config = dict(
    n_layer=9,
    d_model=64,
    n_head=2,
    n_kv_head=2,
    head_dim=64,
    d_mlp=192,
    vocab_size=4685,
    activation='swiglu',
    norm='rmsnorm',
    norm_place='pre',
    norm_eps=1e-05,
    positions='rope',
    rope_base=10000.0,
    rope_fraction=1.0,
    qk_norm=False,
    attn_scale=0.125,
    bias='none',
    tie_embeddings=False,
    parallel_block=False,
    init='normal',
    init_std_qkv=0.0733,
    init_std_o=0.0518,
    init_std_up=0.0733,
    init_std_down=0.0,
    optimizer='muon_variant',
    lr=0.00671,
    lr_mult_o=1.5,
    lr_mult_down=3.0,
    beta1=0.95,
    lr_head=0.0116,
    grad_clip=1.0,
    warmup_steps=200,
    schedule='wsd',
    decay_fraction=1.0,
    decay_shape='linear',
    final_lr_fraction=0.0,
    batch_tokens=16384,
    seq_len=1024,
    doc_mask=True,
    train_tokens=110400000,
    steps=6739,
    dataset='wikipedia_en',
)
Each number is 500 + 25 x the weight over its row's rms, rounded and kept within 0 to 999. Layers, rows and columns count from 0. Numbers have three digits each. The size before them is the row's rms in percent of the matrix's.

# layer 6 attention key, 128x64, rms 0.121, rows 46-63, columns 0-63
041:474476455481487461498515511490472497486562507508500494472495480515498554481507453502512549476490497507479559478525498477487495472505491498462491487517476469470494512456525518522521454538522502
048:480501512490502487492539494485453490455571522505498501482481478506512478498505481509502542503465513519499528484525509506500495490501495505428496518526471467491509537477492542503501455573505519
068:516462511504502490511448489533516492560423479494513505506512497421511505470466528508477486489506471464514476501499488493483507517503521503535490473458485521528478479533502472516483504494498484
071:477514523497509501498520493463447484459506488517516513480479487514522420492516506509462511494453503519524518487498529506518482495466453539456481522511496524542493547484488534494502482531494478
074:519505499492501462509501501528473485487510542471461454520493524459560482493477510517532507472516507501457501487499497498505468546517550503524484495475433494489488504495535549510510475519505529
088:497453533489484510515446488497494517517437461507526507497505479439498499495481522469468513467465475465515469530501462489480522484504494495507473499482499488534483507529525491518470480548484462
159:487530521483483503497540511499486509457583524491491467506483502555520484527518462501512543513482536521451516486506524514512509477495484489461501536530477485475497536477511542502505481520491511
154:478512498507515510510517506457421457434497511508493512475494494529513436490505497503471506478470517511528526485494505498521454527480468543494491515517498517523504540480503545480519479493498491
102:497541520513489527495531477484520512493512515523512515466482493540510471513495521474491550512490527545536518503545517500507484521458475503461521540511575493518520506510452525487524520527504499
161:506540459506514482462505523480535554533484523517518517487471470515477463492489482502496523469533492493509486492558563480507472510468509498478516495536510510516520485491460527492501554505511526
179:477485514472521501495509521517461497508517487493521521520508499522449467491502488525512494541488498470499506524478513505482543444462460489488509483545521541490486482484473422493502527452514494
182:492503527482509489475573475492540444476523497492516506502527506511525557491531510518477469459517479515520516552516500468507463524507523525538514500523528529507478483502509495527503516518523465
187:514515572498523497533494521488497495522467507494492500495501509560519583490495496523511520507531518490464474486492511495514513457490483496528523445495501501506552519496507484515503517559504499
185:501536456520572489530488531494502513510509526485469476492494501525511508557470478491498466514478523473501476544452507494472463529522506495503519521493451499489506509520459486547510509523500484
201:480503492500465517554504490475497521523509488518493505485516496559493433553457521503494499440520527532506470497493513511473476457497527471504488525507503498514503492465533456485509474488512475
190:503466535502470484527506540515535461525457517486502482507504540545501464515521556474497505499448493457506502496511503485507513548477483498442499532518480492506517481508549480510515517489500522
189:488504529488513489490484501520493483532491493509484511500506493476495563511464465504520480520457487477466491486482514509473458523428563494478476530536521496493495496460488489457518535514492467
191:487509489511505468505549501501524479493490502516498491502500491478476455495503476515550494506464497478529516488479505521519477489607489464527481493514539510516509513472543499484520527544522514
# layer 6 attention query, 128x64, rms 0.109, rows 47-63, columns 0-63
049:519517536496485511483480500521491479485528490502477506483509487486521481513434511463521477518500519466479488538496547504546544504503541545513478475539473530474543505473524503487452508481491473
059:464500491484496458527522515469481514503472545488547458525535497501506493478494505550495484539523478512457484509441476529512470475466521438530494516487498487516502515526476499500497520473500518
065:550539517499489497462496501523477475462530419496469508474466497490535488504508518499491496486462550486512552482499525506498510502483496538485497483480484541527530532502483487527515490512497459
092:556547515459487491498499515496470478448528460479483474485478468524482512483426496491508510478491506500456515504499504478519495515496516505533500500541483524516530516475513505554523505511469528
092:492507488463480454501488553476492493519485541515555455488539507489534480491460522529491503512519495466467512486473478506479441506481500462501474498468506509531493529513519511495533457496507527
072:518503499456524500532486506514489539481497499495474472495488489517447520491435481467513531469510465529467490501516491454497477500526500505527520497561489487496487472469527506520519478527461546
146:510516487518489476470497536504484488515480495513530502484513520481539465486517528530479488515513529450517549480481498514475486484468470498460483492444503522547519532519501527488533460523542460
134:536509494555475509468535511485476456497498494470526544499483508519513514509524485510503472491512533499521545508508527516521525554486457449504479522474519520498528493475501495530478560496519471
175:566538514535471508457482511525500476520461515496507479479489478523469502483533503544494487501489516528497502514484510482468498503551487489466570517515481502559488479501467517501491502518481476
180:519501487471476498547521509511463499495488490488504489515475464535440511460449447488486505510556502513499514531495478504479458500482475470513521512545518461498521509525500460526531497524501508
172:508507447539498459500513543495518501509531511460476515543489515517509524514484544480464502522485442491469520520535470512508491479516462549525517497525535511491514514470502515466488470514512475
177:516522504527552486520494519517523548466459501508543503470514508521494501458472530474471461485478508469429485500493493497534521477503484465531468495489509505536474524459520521494492521490508505
185:527534518515519493490533533493494531518486476490490516473495506476456485517461487479492473519448465550502493474482539456493486518481540484497514475484514518463488499546532464526479479482546508
184:491511528553458485512485459526550536442544476472537506509485463511526510474515516499504474508509505504511467493483532490498484496504505504466483496483506514497519501470497423492534485489534503
175:536486526478494475510533520469500498498505563512531450495438506482536500488515498488486475466532451485512482503464522507505543522470500514469485483504528508477503449511536506503529518495486470
173:514477500532462541491489475469509498516468505516489453499516512473440494487485481525524481514481449473473494444541485482515460507489473493493479477530523486475463498497498495511525499476509443
183:506508521465525509511481524517549460466501476558495533467451482510487501519476517568525496475494476479510501530493496516532491480519474482479460515510536496488505488553477517497493460514502493
# layer 6 attention value, 128x64, rms 0.28, rows 0-32, columns 0-63
116:529554495517537527505480506545496421516528465488492539504489509496500505492489498482434536476548476499504502487487483503490501523506494469476476512522503501534468520518492500506458481497543498
121:491521565514515502465477511497505485494478472479470484465511537491481484515491521501456549529499511463510482462568476522482465486550513506512526496529506477521502494531502473520477471491509519
133:526491492498552473453507503486508547516510515477534482505524525506483503517474512487427545516509500495491539479484505564479473490501512525528528494496495497464474519460509497457512482521506470
132:503558475504464481507530522500495518511476478520484489488507497468521499489523444454520487505509509566509476486501472490474523512525508543520581483490519518493506520482515476467508532501476501
127:562534478502526552478533507487509483545523454489494519498504493518515499490482522454514554477466492499510496549476504499507510505507480552527483475470512534507491488503532508459486539513492499
135:508484461515520454530501483499511543523512487466509483473469551494495503470523494466488507532538522468485525509466521502525516490507544506484512523480530490524427527462516505499501459508517475
147:473493523513519465514499535501493497488482516463502488559566483498520494492531457497465502470493528507534452466517489564477473512522508500491469510488544492483511514519484503531468487497504531
122:441473493473521491492471487509502497514464534439482487576464515494509490549482494535463506503498525505516508512522461517517487492522497552488498475529533476523499505482488490517467515503489489
127:516506481540506541512523510530457482512505489483507474535487517477523508483497499510494453483484495481515441484560498512482472464513459490511541529480498508476487505533520567495524524486487467
130:483473483532516485525495501491520524506513495484529541479513480495525513473517516547512506496445514502495509565508553546474503536470475502533447497470494508477526496469501543473499499507474525
124:521505509513474484501454471488551504487496535457455507483505497486499499476514467534475495485496540497477492507488493516533539538499515451451516514484535552516497502465494487539493465480538488
111:494466474472472475526499475470541497513512521494574506482524558481494485504473487501507498537477505516505510493522483494514474487498494495509538435513484514523529518470502540505554525502511461
133:516503485488491501506469515508517514488470449551495486533524474475512542484498504546473501482490494542518506497513504545507545548505483514500516550547478502474551536471520476528523509502512506
129:523508495431492502481503496481502468486515515477538506498482495509512490500527515486499486512526467499528469472480502546525485480490491461523467533517452454495500478567477499485537534543512473
132:525461502526545523499559511553505547451475507507506494479552480523519510484495502504516519497489534491531486483521504509488450512507521519473493457534491500505484532517525511499492495463549516
124:483515486566507462463469508528504440510490485475513489505503545527440497490512483473501546496504516532468508533515490512540474487528524484506474492478475466526501470487468498483504506521475483
129:487533535484479570511513519490491525519515512524516508494480517491519498532499470502510542507482528488523466464457520490506506510543513511491490463453523535493461450511496527526544494498460509
130:538504530481474503530504486500524504483479534500507525509520499495469495457481482470471484503498547512503532463491524505529453465506501544496465508469521500465520441523489513556471534491470498
145:529499472534484515470492516482518479516511489495486539508546482524490490539519489588527503493496454473456517504491475519458512475492483522456493502478521480498529497509501533513485452476514509
119:464512517505457467463501471473470519460472564504481505542501472546496520479507490467503515514486494522532506484497540478498483462474497504501427496483471473505508481543511495507503513521512510
143:482455463517506484550532487514501528539520541515500521519521478481561534480508487515526510502530497499479497450478511473514492492500465486447479492521530490504491522566522519517504509496507472
150:489496518516478484506510433525496513500502504568547521538468476527532508555508506496481477526526467447502484492459486465478477491493497530504517513504502514522473519491477523503479478487487539
119:478507512484477524506510506496500481516479522503510452509580522483446491494522511513513484460481500539476544479465490458499482459500490463498544481513502488507503474489492542486496488506453538
132:483490463493503496470534530493513521545498468469484503483484501463497491465515519471507454472509548501527474501500449500473499465452503496542534518517503498506518551482524546513503487486465521
128:483520504494525484497513502515484442548506484471461501505450472475513519515500523504488491480543554458548525507525492458509488467523513489482486516489518478452485499459472522491478512515489535
127:533461506516534555501527541491521513507519522523562466500462457485500506520478523570491480519519525500507520506506529496471487516536467498501498507502515457503495475487531504473479492511463495
122:465478492492498561547511521508522541489524446497547457508508513476520546468476501506545473499518517501522531485499541482518512530491523511522504510503499500553496532490485480505466522496488524
128:510504512527490502522461437515521531476487488490489461490466510540535491443513477498500428508475534477489501480534532524507508471520496503521500531530504498507504472517490479525517504471469463
128:501527469514499499476515498532470528472495511524518505474486533533526487514490510528529496443501471498500500491480469501518494532503465445485525434510517487424473473523484488476504473491506485
141:485480463493489478479518485511495505501527466540481504497466532500516490455479469482448536494511495449507501519504492516478477473476528511506546508442519513490532491482515469514549529511499555
116:430500467482497486518494458536496521501482491516550491475443528503535526505494463504473492502520501518500531478494476513492488494506499492473521519476508483456488524530519486457479561499532525
127:480466501478473509456473480551541507486503507486470519450430514505503499511504491526538458476508519529485483501475473500543473518519480485498486485510492506546538490536507503514471466508483479
127:506500458492479509528525482504493517495444518498462474540503495540498485485528496518511442505453518514480531570505489482514501476498493502492503478511526442455462534505493523465505498506501487
# layer 6 attention output (transposed), 128x64, rms 0.284, rows 0-31, columns 0-63
128:487493511512511509502516508469530497467462489532504492475488499451505529497518493497494458497520529470488452522498499504535509477564448485495509448499480475500533535485484528545550477519491520
113:530448441530522493509511452493478515466540437508460502524511474487492515490493491535496493506529563540482475514514470469502514489510487511503508502531492501509485551496503503499522497475486524
116:513474486536491488513505455527485476487545490507498529508475518467536474470546488484473487462516483521502486535496483475533539531508481506503491491521493495518460417540510525505489476500487526
131:494474545466522485472503500530528494535512519483516475515504503472506486504498512516511525510525485471483520514497488521516479480379491498510492528526522477499469496468508506536487525515470475
121:494500553489461501527516478499522511461499518464481449500479494508529493493502509476480510478555493520494472479507510501527463527494492468468458521496541453498509495506540512524525451475454503
143:498473507540528493485501512484506464485463539497515531557493503523522490486555516498501460472459476487501517496485461511500520504501477534490503507537468505529504478554517464542535498528470522
132:535509471545508485502489494529511507516507485471488452481498509467464531470509480505498484541551531460473508537519503494468539489478491504524539473470462538508491489476498494533496509496506438
125:530496444514503507473528494480486495513520471502500476464511498454465500493537590529483489478534503456497500492508518483501505498493515535500494510473493541483465486510521488479537538482530524
139:465476515509473500488493482528503477526480499501513487517472499486480514491517449517469470533540481506468492528514536519504463499491533503485497468547527537499501520449495454490460526504471561
128:508536506528456499526538485521506511495521538460512501526484482587438500496487487483496524507480473495480494479528546509503509508528497473515508506495536530506473452517494491520504500493535468
117:483528522538513484503487495480496536512463511543504536506476486512498472520509531509522479453525524473496518492532477501472467436495501490542533475493440538502507526549483521506517511520508487
113:487503495465520526464496462469477504513519486499507558505516488492486493521518535443473506486483489502494493524525499496500462497446510491471515492519549492521509432544469486489496539468523522
144:509490519513479466506528539550501513531508520524501477518479485489477497558472509478522517506488543495527524535502519499525466477474488499535480468471495514525456461475463529515500476501548534
154:454523496490515525522457509553497488512537460519507518484547500480498450490508516499508493522490499528516499532447515507481498529541513496463518465474518498529508495461496489478503474447470465
147:534476483541508513518437457486467494496455468493477472519491513481477504501488479466494518546512486517458492486517477532495540479504514493483472510454469478502488458483503495537471498502500550
135:500479511493498516479530490483490525442518480491513513494498493480509512441517522493458492493508481536533511536464451500468518470517477468547524506514555537496510530491520499535535490519535491
141:502504482519495498496485467484504513533482545471465492475517518493464449464498492475508485504504469497510495478524501488484453491478481550438534515524529480501509554503484540476483453494468484
128:460533494485524521500470480514480528470521483488518478475476502447500498488488451479496519514492480475531472525526505478452536474433522536504506525516475520517499503532487470487523457499509472
126:505515522487522443558552511484505519499480481500498488523480521501490485447480486485438493481484529494474514491545512492502480554541520515549499483493478489506535516499514511471494524532522503
130:519524480465543510491470538487485518516523493493476483454514520499511483496423502509510498494505470522477466491467501490444526499528547516523523498516510505461476476477499464496498466515512451
143:502526518490531547511491528467529468495430498498491532494452538478477531508495486485500476518502488467468494527506484545480465526479515563489542497474475501499500479472491481480504504473502517
155:550489484457500516514489525477523477525478514488506510459528517516468492457492495508504480454467514453518459487519507477532511518517495531471453447546469483499516507495521461493476520490517496
118:521510502492483500463521512502500539502514507494477534500495499460550535518471432489443471516485452502515518500517495508463492524480507503510490519485501492506479555522506532485483567488519474
127:532491517506460512462495513517531506497495488496535490568487486478512472553512489506506523530497476486444542507529519485497515537473492508469474456517517515510501483513524477512469548532466488
104:537505453474470525467554510502557506496477514517544471505502505493531518503519500504486503516506505464485477441509507496502534503510514505473510463517488577523490549523500499497508482521482508
127:502493490531435517523499494498454492511488506524484471509500504528472509516516469505464513493461465499537463467525512514512500581485524517502508521528498515500495496474508562486516489461497538
115:520529531518481512469514514504472455512471536514477458530507488494470506562515482479526514522483494513534509506480535517504526511452484497426503513500511465478499511513513491533519522457529511
137:475537524521496499538456523518450480483516520470518512512521482508494487500485516566511508503463527511502505547504506513488514455446516522474512495519495559491498517508511443485501503481505540
139:481438537507500464535479511466507458499489502517519531483497495482496516463474491516483453519510472502492531458506492523499521469523494491486476503477543525509506496486488559436463501472489503
140:501473474476506474507529476520520500481488527499507487551486546483500528487491560460534472500494482513521474538517500465501507493461496482488460467542518530484509480525500478499458505488450460
100:505512469496518503491497530526499462500469524533550541522490515471487502465484533500514504526501458452485483498461539488524533480435468498499491490507525502510489481473482482468516528443487499
120:496514486526485528518506524443474535484470463520541517517502459503467458526480544519513508465509487524519520497521486541474500464489506527489493496502519492501541527467510506438521541502503486